From a checkpoint of a small transformer trained on Wikipedia.
Size: 8 heads of 64 (2 for keys and values), 41.3M parameters.
Architecture: no biases in attention or MLP, tied embeddings.
Training: 1401M tokens, 5511 steps.
Each number is 128 + 32 x the weight over its row's rms, rounded and kept within 0 to 255. Layers, rows and columns count from 0. Numbers have three digits each. The size before them is the row's rms in percent of the matrix's.

# layer 3 attention output (transposed), 512x512, rms 0.177, rows 53-62,116-126,180-189,244-253, columns 256-383
101:164152115129135167115091084125134073113115145153103114098128118157126113160136146122094107152140127115120209121142156170121083116141178102140127104103127148160135128080110105127126159108138066108071182087066129114121145108144136102100148140132111128140133145120135158140127132160121112126111103188161114159073148120175163095142119071179163137100155100119144163073123101080173167131169
104:125087216117098122123181100223175187117137125060142132107068132145108223163109139108146110099123137178102106113136120156113154150169144104158110119118082170110123170101143175181076080153134162157113125144194156116114216064135182138183184150050172135108166089103094072117146178181127161120073141131098137107087109088154086143083117157066143121131149110131161120109165149103098115069131
102:080078190157189181111114116035100108122081117112143116154133175141076174168082106108115085102048150095128111134132140125097196166113080118140150148136116166144140124154126056142114175122094150131166113152084107138115132099135126115093123144124091113120167186100126086148149120110155165128137124163151117170148125080100082083139066159089106094116145124064091138127159154114100154151133
099:137113089106148106155150127138156125111183116143160120141128165162173127140107093143149173144183133226145125120064119127129205080110126075098144109178127094141102152122131125098130104152075123147134097174201179064168130130096129132111175116150086088129136119124141115073090154096138127139164119081112173141075161144148122167097076076164072152153155170151150140147159177140131134113140
103:132095139132128151131139133123093176136176165095158134176079123178115114076104076121079137158127176092175131120134120189095133138112088152114121125112116097105147164143188141139103180154109126116104166198173158101152114158141126112090139100081197125153141072096117158172103180145092168102122171112144091093124117095129086127144143061114171171118184089122050143162128190102098117134151
089:117144105094086112116115137072130094101128146129121130127149160155139070130094114097116097117149136110181099090146148113166078120143207092063104171105090083150147164144092112139167171134139107120203093176106122113118151103089104107132116114123093149136139115112129135174147114168109121099126092154172137146075105138137119145113096148125130118041163155105097155131089076162136121122168
104:149150149100141135193220074152108214089114120077084157199070209120140132145132138155147145131101080136140131136161166126103123136114136116132155074147167160058147176192146105063105148120136108114115104138181167097173161144139142085139175061094139130184165124175085127111034148130216136109141111129157124190145111040168131083085156077130176135160127110081100130111067125118098149120177
098:104076203154120115139094109107113137151140176085177110186116182153104146182109151141135152108112138214109155120131173090154173121208166141110216124147120153095178151119130105192133090105166116091144065156142128165160156111179185041108131173100111068120191115188189091148110138160115120100134134128090149106143172145174150113107158152053059090140094139133092123180186127088140096121146
102:169122175127141102120080086166111121110135176172135110145182099101117199135154183181136119135083125168156123156071134082120144165131112105194113121091141096142161127135147122113152086137127069137081131159140150110166138164160166124156139146115149138141145124097112116121136157112113157169091172190101111114210128127154107145145163158132131074115096124161087130141150132108121155111068
101:144122157166080081155159082118125156070145115157124163060164133095072131079137181160154168144177147098125182119140163119128124182150120153109101075115141084095116114211126120134128084116116065139125146108138083145172088125137167114183153108130119166168176136171150145137077124167158096111154126073157087148191102119114155164154162143063110160171130049214125098073152165141108097137145
090:077168196100077107108190123112075176092159149105202091108128146133119138165156139200098103078098176101143136083138120116139151105117055077154150098142133154121093108101188133074105113095134104091127111160088117119134074110118117125077083062125115153123100083179097084115089087135111139144114093134072167085173162094102100127188079155135095146131172145073136156151121112117080109139129
093:129132115124125123084156125108145151159141143155077127115176142141184162113140133141203130137151096137087069141095087157194181120183092161101089162106169085102156141127083070116142119164063140137160104146154101134107131166062163175078147120126145134105157162104096091130192168095122156145096162153132155065173140174151125128064130062134123086165090091129087173094167079119130111143202
092:122129100150109118127117135122072091142115169155145120165193128138123131091122067180103155142149186086150124088130152133218079170065102079114159179089136117115080086133073184088126145117095085150133122165120151084052107123107166106138155167159108132075143076139167148148081056117144128107151140178123071159129165141107205123102175075149166136130058117144103109134119161159147138129097
096:134124107076110165097177090178180126155166100130161168103129073177168133107166116106100179118156140182158170120098169134149093099164179175151102170123084044125186128122161216117145138134137127116164110148128130126102126155103136127127097191108092060126185167089129122226167155145159153130153150177084082110096143086138129157095173103118102191141115146169076119207214162155155191136109
088:119139088091137043143090112128144130140179161143113127086066131101101083098139148138143181154074144159130093123123203164158136141166151178108124158162190176113206169110171159111176139187135119124140142108120122121142178209149157084117167134158132162142100172131101102108117114148114157126167160184079150130120103101096139119137126111175136131117134080166086140171079077129098131118111
095:092178184064119117164150153134149140143090105076103136163138117164159093099112123191140104068160122208103096060137115100094111173123143114113133129132140059108124123142156178065131098144079045110122135090131122120177076089098112116082136119132117089184161132218118095126137090150130121169120086104123203139121122105152140127124093157093139133126081112168089110141162131164179127123066
090:124183143117141073161173137093156181118112149173155151094084122129118167086121065180105140119140159187093126119116118135128094123157056189168145063095073115066121102100134127141106142076147159128089089131119092169181127162150113162098138149138097118172107128132163126184116130138113117070147124157162160117148132162142118101094104169120117155120107129122157117141109168089195060128168
090:107093185166121136083083153126167106143128155144138082151105134149065119122141156200089206118112114168103127165154134087079149093199141125154145145119078114134145137157154126142174177096090083152163108121143139123140159176123130048068128114151121140167106145014175158127121122124090072102204157122168131101120189150158124173164149125134130124063142124126156168166160123143182089102060
092:127144122129145107115066127135095087157131099082156117131087077157194144129141126117176103149070113094146114129099110149165151174162124150151126152104165122172141074130091090096158113135139105142119125114129216054146158118065161157126128124115103180154140148133085089134153115148165093191101119144114136181137137148175117139142114079120132142113119097060184111060146179166095145120105
092:128114128166156133148093098111121147127095131144162130116076133130110083070075156149076129120161232041134145135124143153157178063135099172150152106142130203168153194082088131165109119119150189148117114080088159116081123116153108171107104114139147166108120131082108129103090095165103100116132144145154111115114114136141143100119114128152069120125140107124117097132148106164096170130187
089:103155131094068133161208151132108107123088119117149110131103111143150211170183124089120111121070088134143129135114142163200119157172145147140162199108097116098237140093146156108101115108159131111081121092129098136111098102101148090116128166106159100165074184092107062137155176173097142209173131189111159114120150131133148059108121134141060147098121162058157138101080117115124184109105
093:187091232075100170175105108189158120193117081089083143121126142161108114127077141074109166096099096188100156145116093137128150095114121173119131173104153064108109127084080139149100106163124144169201159142151133167089093142150105105137161092144156161133175133100060128163163143127160100180181180078134125123093211123141116137121171154137144112074146137148166140169093121086130184063083
102:102139107172114112154121106134123118096180101105167128118150081117090163092090104170091116120101097201147163114117167086124086144092136174080145106131163101076077120107189178119138124123157162164142135125128165107133108173123026099146103134156068207198139102128154113136122143165147096103132079055151121139074168099113079134171166146074134158153157140156149037146121181133097099117072
098:113139093120139115163112134136134091097146093133108138176185076153125125115116163120147129132146096120130118145097149138094133145132124198137089155095143090137165138130160124210168120132151116167127155087140107158138140155151108149072091134160118143158100167149134154138135143144139084123143142089181139097138119130122093173181121188117091108167141168078153141085144087102115091151178
092:130110084140076152153143131112115099137168134132114142125163111091121109097133085148125105159160109211094108141139082075166106123093133093076124124142126153051131048156095072154162140111127135145118163088130133086142095108177106158117138088177128134126115082156087133081113158070170083104156131104103170105126153138130118142169148173241132116168156137129176129077075141096171109093138
096:074172069156194136112119170142160119174159075090111155161246142101101132146098069092124129183073186046112153139151095139080174146131080114128127079068122120138132152149166155120134154165160192138105140123101100158145134076142085176123101115140155050071103104145173111149150064101082127137101097171147093124205172126158153079134163172109117157170123100093088127172180113149147094127126
094:191156141102147124112137105122118057152099130151131099096111182106083146171139081155090129171127108084120150140118142115139123131125127074101155131139082132153075119167148096152140135117163157134132103136103150188099202149133117125180078087128121113097112113109154134117137129126173107149121147148150104140142164135146165114134081098141180086086152136137211131105120111177068150076111
088:078088145182148140157085089131107142125120186129112047098153162111128158134097122104113136131085139065178043087153095131146157165148097131110134124179124168175056102126160126091118134172097078178110140096114146114135057108156170140176161093135156119111084140138108077088067136139089098103118121136112146080114123133093173099142144112115033147185097086162087106076186140117101127150118
101:127094056115110116110115126171107093143112141141110101089187067111147143079114153112212129100161095029145128139089124135146094163087112125104079177127133115195094102115100137132091054104154134150107135115088100190103134122127128172136090155113122118123086171137101114082139113135090173109086182151159099131173158155104136168171138172125090139147090146160152098031132067118114120144104
088:082135108111167171124126102068168135096173149157131129107160129062140109171118111155101135102130081118120171161133147167080106174111066136102093137113109069134125116135135165099128143131151121151124200126147123127177084107128096115079148131145149170138097129128112135118141133087105123105144157106111172141140105112106128086141066166168144122093067098148125120127098159066112148079095
094:104157186067066084131114177086093125110175128090112121134096174160180087105114016109089125149136073138080167162053132171123143133152169123156209122124087122138083108181165129126132119134044071102174113108160089144138174117102131073072159143160098095148095137176157177206157134115124173094134096096140095123118153109121191159126096127168175140122119137116130129169093209125163110136120
108:058171051170119082103136154109141113053118125126160130109122167122071148119107127134166065184132114117132072131146200155121127188148172153123158160141123158140218195167139146094122137110125104070070106116087074127197133145166156092145116133148128083133100143149144121092134081126130162096134043147108106125140129111125131124120154100092102134119103110181157122063092146173139077170175
101:146104114120116099144121135105082157142145150104116160201113128189100090160122131104159150141127109089134100099171114118154166090090113039154167138151117124177199068115056131146133107083164170119166103134125133146096091116111144199130142053145161087127117164124176163153158080173130141151148160177076135133147112136137118176165102188171114134094178145136144128099185121147134166155120
097:120109220105120106096105151094088094105117168152127110122103206077120082123133184086110094097097084122161134135113146072147089108171157154139132120091080126164129112188164061084104185108118092099073100123084085167127100143123068111124130108163134097122085155112132149066131130074191145170116123181091158143091155100132100073148135078174109139086141182159111145147100142180157216100092
099:143116067076196077122123127188113114128126164132131107101096132122165139103109119139133142157151133119182144139134188170130139126164176126145125173084140143118125131110139194146131069129114076076090114136135132131139195162111114102136070147087166105122059044119120112060137095145079094125073110132190150128090103184136149137055095146041123122109122164214074103138146127127153115123100
108:120107166160093111111175130117068156144057228175138069099039117125086118132149204106089107123146060138087123095182175139132064150135111091172163145147094154107071096124091130144091084105139136096157140112117094174096100190129121056159122109070136148173119102118097109109076169122125153120100142115140117095154099149086048125157099094066154127111129148128144073082080135076152153125166
103:102054206185139137141143122093096156097063172132152126106168108075145193171160141135130129110121123110110113213117141147126187126152118182183124137125160132132143138126066114144101185144127132105176167108177111113117118054112146155145140164098078129099150181132140105075131108155053170058098120112140181120119077167143098146096155135138097090137091128111129143110139049102166135155077
105:113156095113156155115120209165105119182148081142126127154119067118137115138144131150109116141124127170099157131060079096114163142125111071153137123063132122058145139135090114139137117121106142122100122108150128113131116130115119125077137124198075148101141176145130176144156045081154181141145125145184145147157134102130169117115145097168191060187100144089152134139132115095145136070122
100:105129195197113167181071146123169141121143119186180140097106064183137087155174105112066133139135183164061133125122077101137167151104152127146081090124123166120183206144126163139133163149160174119173124161097118073157085132110104151109131138098095146086138126154159126157134135139088109153150109145099160117142125168141111173136153137175153123078137116161130130202156167131145128157128
103:124123073137098101137148101140189117154131103138079104126190128138084162079079148107101103141121163092153076120161053103090090075121156076142128158159129174161123101159113190131088137129115129107128107164098109123078108148136105145155092110138165167059135157086119169091063151099160141115137161219185102161060085150067118138179152108136084117146168172090106078106146092192144129186115
105:121131098173131187136134137104156094166066122094138158102154117122082112159140108125197121185149127172137122071151121111122115125115139118115092123121133119181148139089134144114113183086176170122137211159158132141072040094125144143163118099109154126123108106134150109064130141080152067120153159060102168135089133169101091094104165131123144124130151123116162153117183104187131081078140
# layer 3 attention value, 128x512, rms 0.163, rows 53-62, columns 256-383
100:157129120160151120154158108141123145085108131100119102150150142113119123129127144111098202102115142093108072158165162085134160107080081114145115100181192112122136123151116088108117141058078126105129152171091084149139110141123159121158159044130165070059147100158188116123152158113110176118199133157085162082170090147153073135120099217123103111120100159089139161199142066169161112174150
098:098169150155149186102099126136095088113120105178108167124150149108101107171090110082099125148114166106133096124157095159146068122104121129054155104143139122101154130118084052112108108114160097140142103056065180142117133072137116097171129099166121129141126144190138118084149128139150172118154106182138166090164153151144130136163144126130117105111129137118083102207096056105130120134130
104:128133141093146066102095058102111140150165170084120163113067145145056200095175192134163121078142178130113133149132167098112099125189144206086137094114143136133130148118164177054123058146146122152161124199159102155146097100076113138135089138123159164173142095142137114136136087148100138144106073081137094137089113206155185116112088110122116176141100086140192127150089113151127061167117
102:120156129126062095147107178100077130118054102086130147128064051065132113066096153192196087118056126115090128134138083072121047119119151162134135069177089151137088116187082139089098162080077147113125121129081119131153098112077198118124079103091177189101181152117183160147078167159107143117153077124123064112154131096112111105123086196104121117081093155132131118071115133126127131091104
102:116106132162139113127080115145159153095127128143149115114170088113156141133114141085144142110169118171191144108115168090136155144112173115117094145093175108123099072116091123128114125151130124136199115112121037133112084098135113134145170151187179156118085110198100004067145088151155165108118115147096171104130146146077156109094151133123086072108099124132144114151131147150131131196122
099:118149125161125081145101119133211148151115038170139135169087154143151118180233158134140111112141174166088155155130178084140106186102112156162138138089077216108068109090115191117145128125121139169102120131135194135119164158136112137150155069139144109161103183129118153118128133088128107151098140122138099163144172129109153138187140172156116150117081102118165050116153139087119105171089
102:123184138148121165145116087100126146145149120059209110074105107166139086113121171074112123141086116160089119107078069130144126145118145158166144125181123100117138099109114091080136124145101155135136099175115090132113084096108153129073095071172060107087088125079117138148164110120135126160149090114107134144135085137154181146144111119160111139143107130171126162171133188114131077103145
096:163199146105095136101126184123103129145112138061110138122140106133136152094105177102113146160124150112149133125132115096130146095078110119152128097140132157146116167194141162122152086119105129124095107102132112121132114155134123175187157087096117155111159155176136112156136124124077115182151091038157039218117086078081075112150142139127120121108145128161129160113142143137108118207126
101:121130136157076146160192129106178117165134119129143144100125141179126078103131100176114095167096170189113120087153150119123119077060128129071138124166118126146129133086152092161094126118109115162162064155096117186119133133115045096097127120172067146146142110047061106156115121110080133122136113118140163073145094120083128104091125140204070120107128132177121115106136158143115117088164
100:102151121070087120104119122155072079151102112085087124216117075060149044102149115090114124114175159106119125186096131128130130097154144121097190180139121126159154070127138180108104119126147127122172110072101174105102134145146136143114103161119138115116080146118105132089148136115086147111106058152071107125107137159098095034122114099171089114157135176043142156157136055145091202148140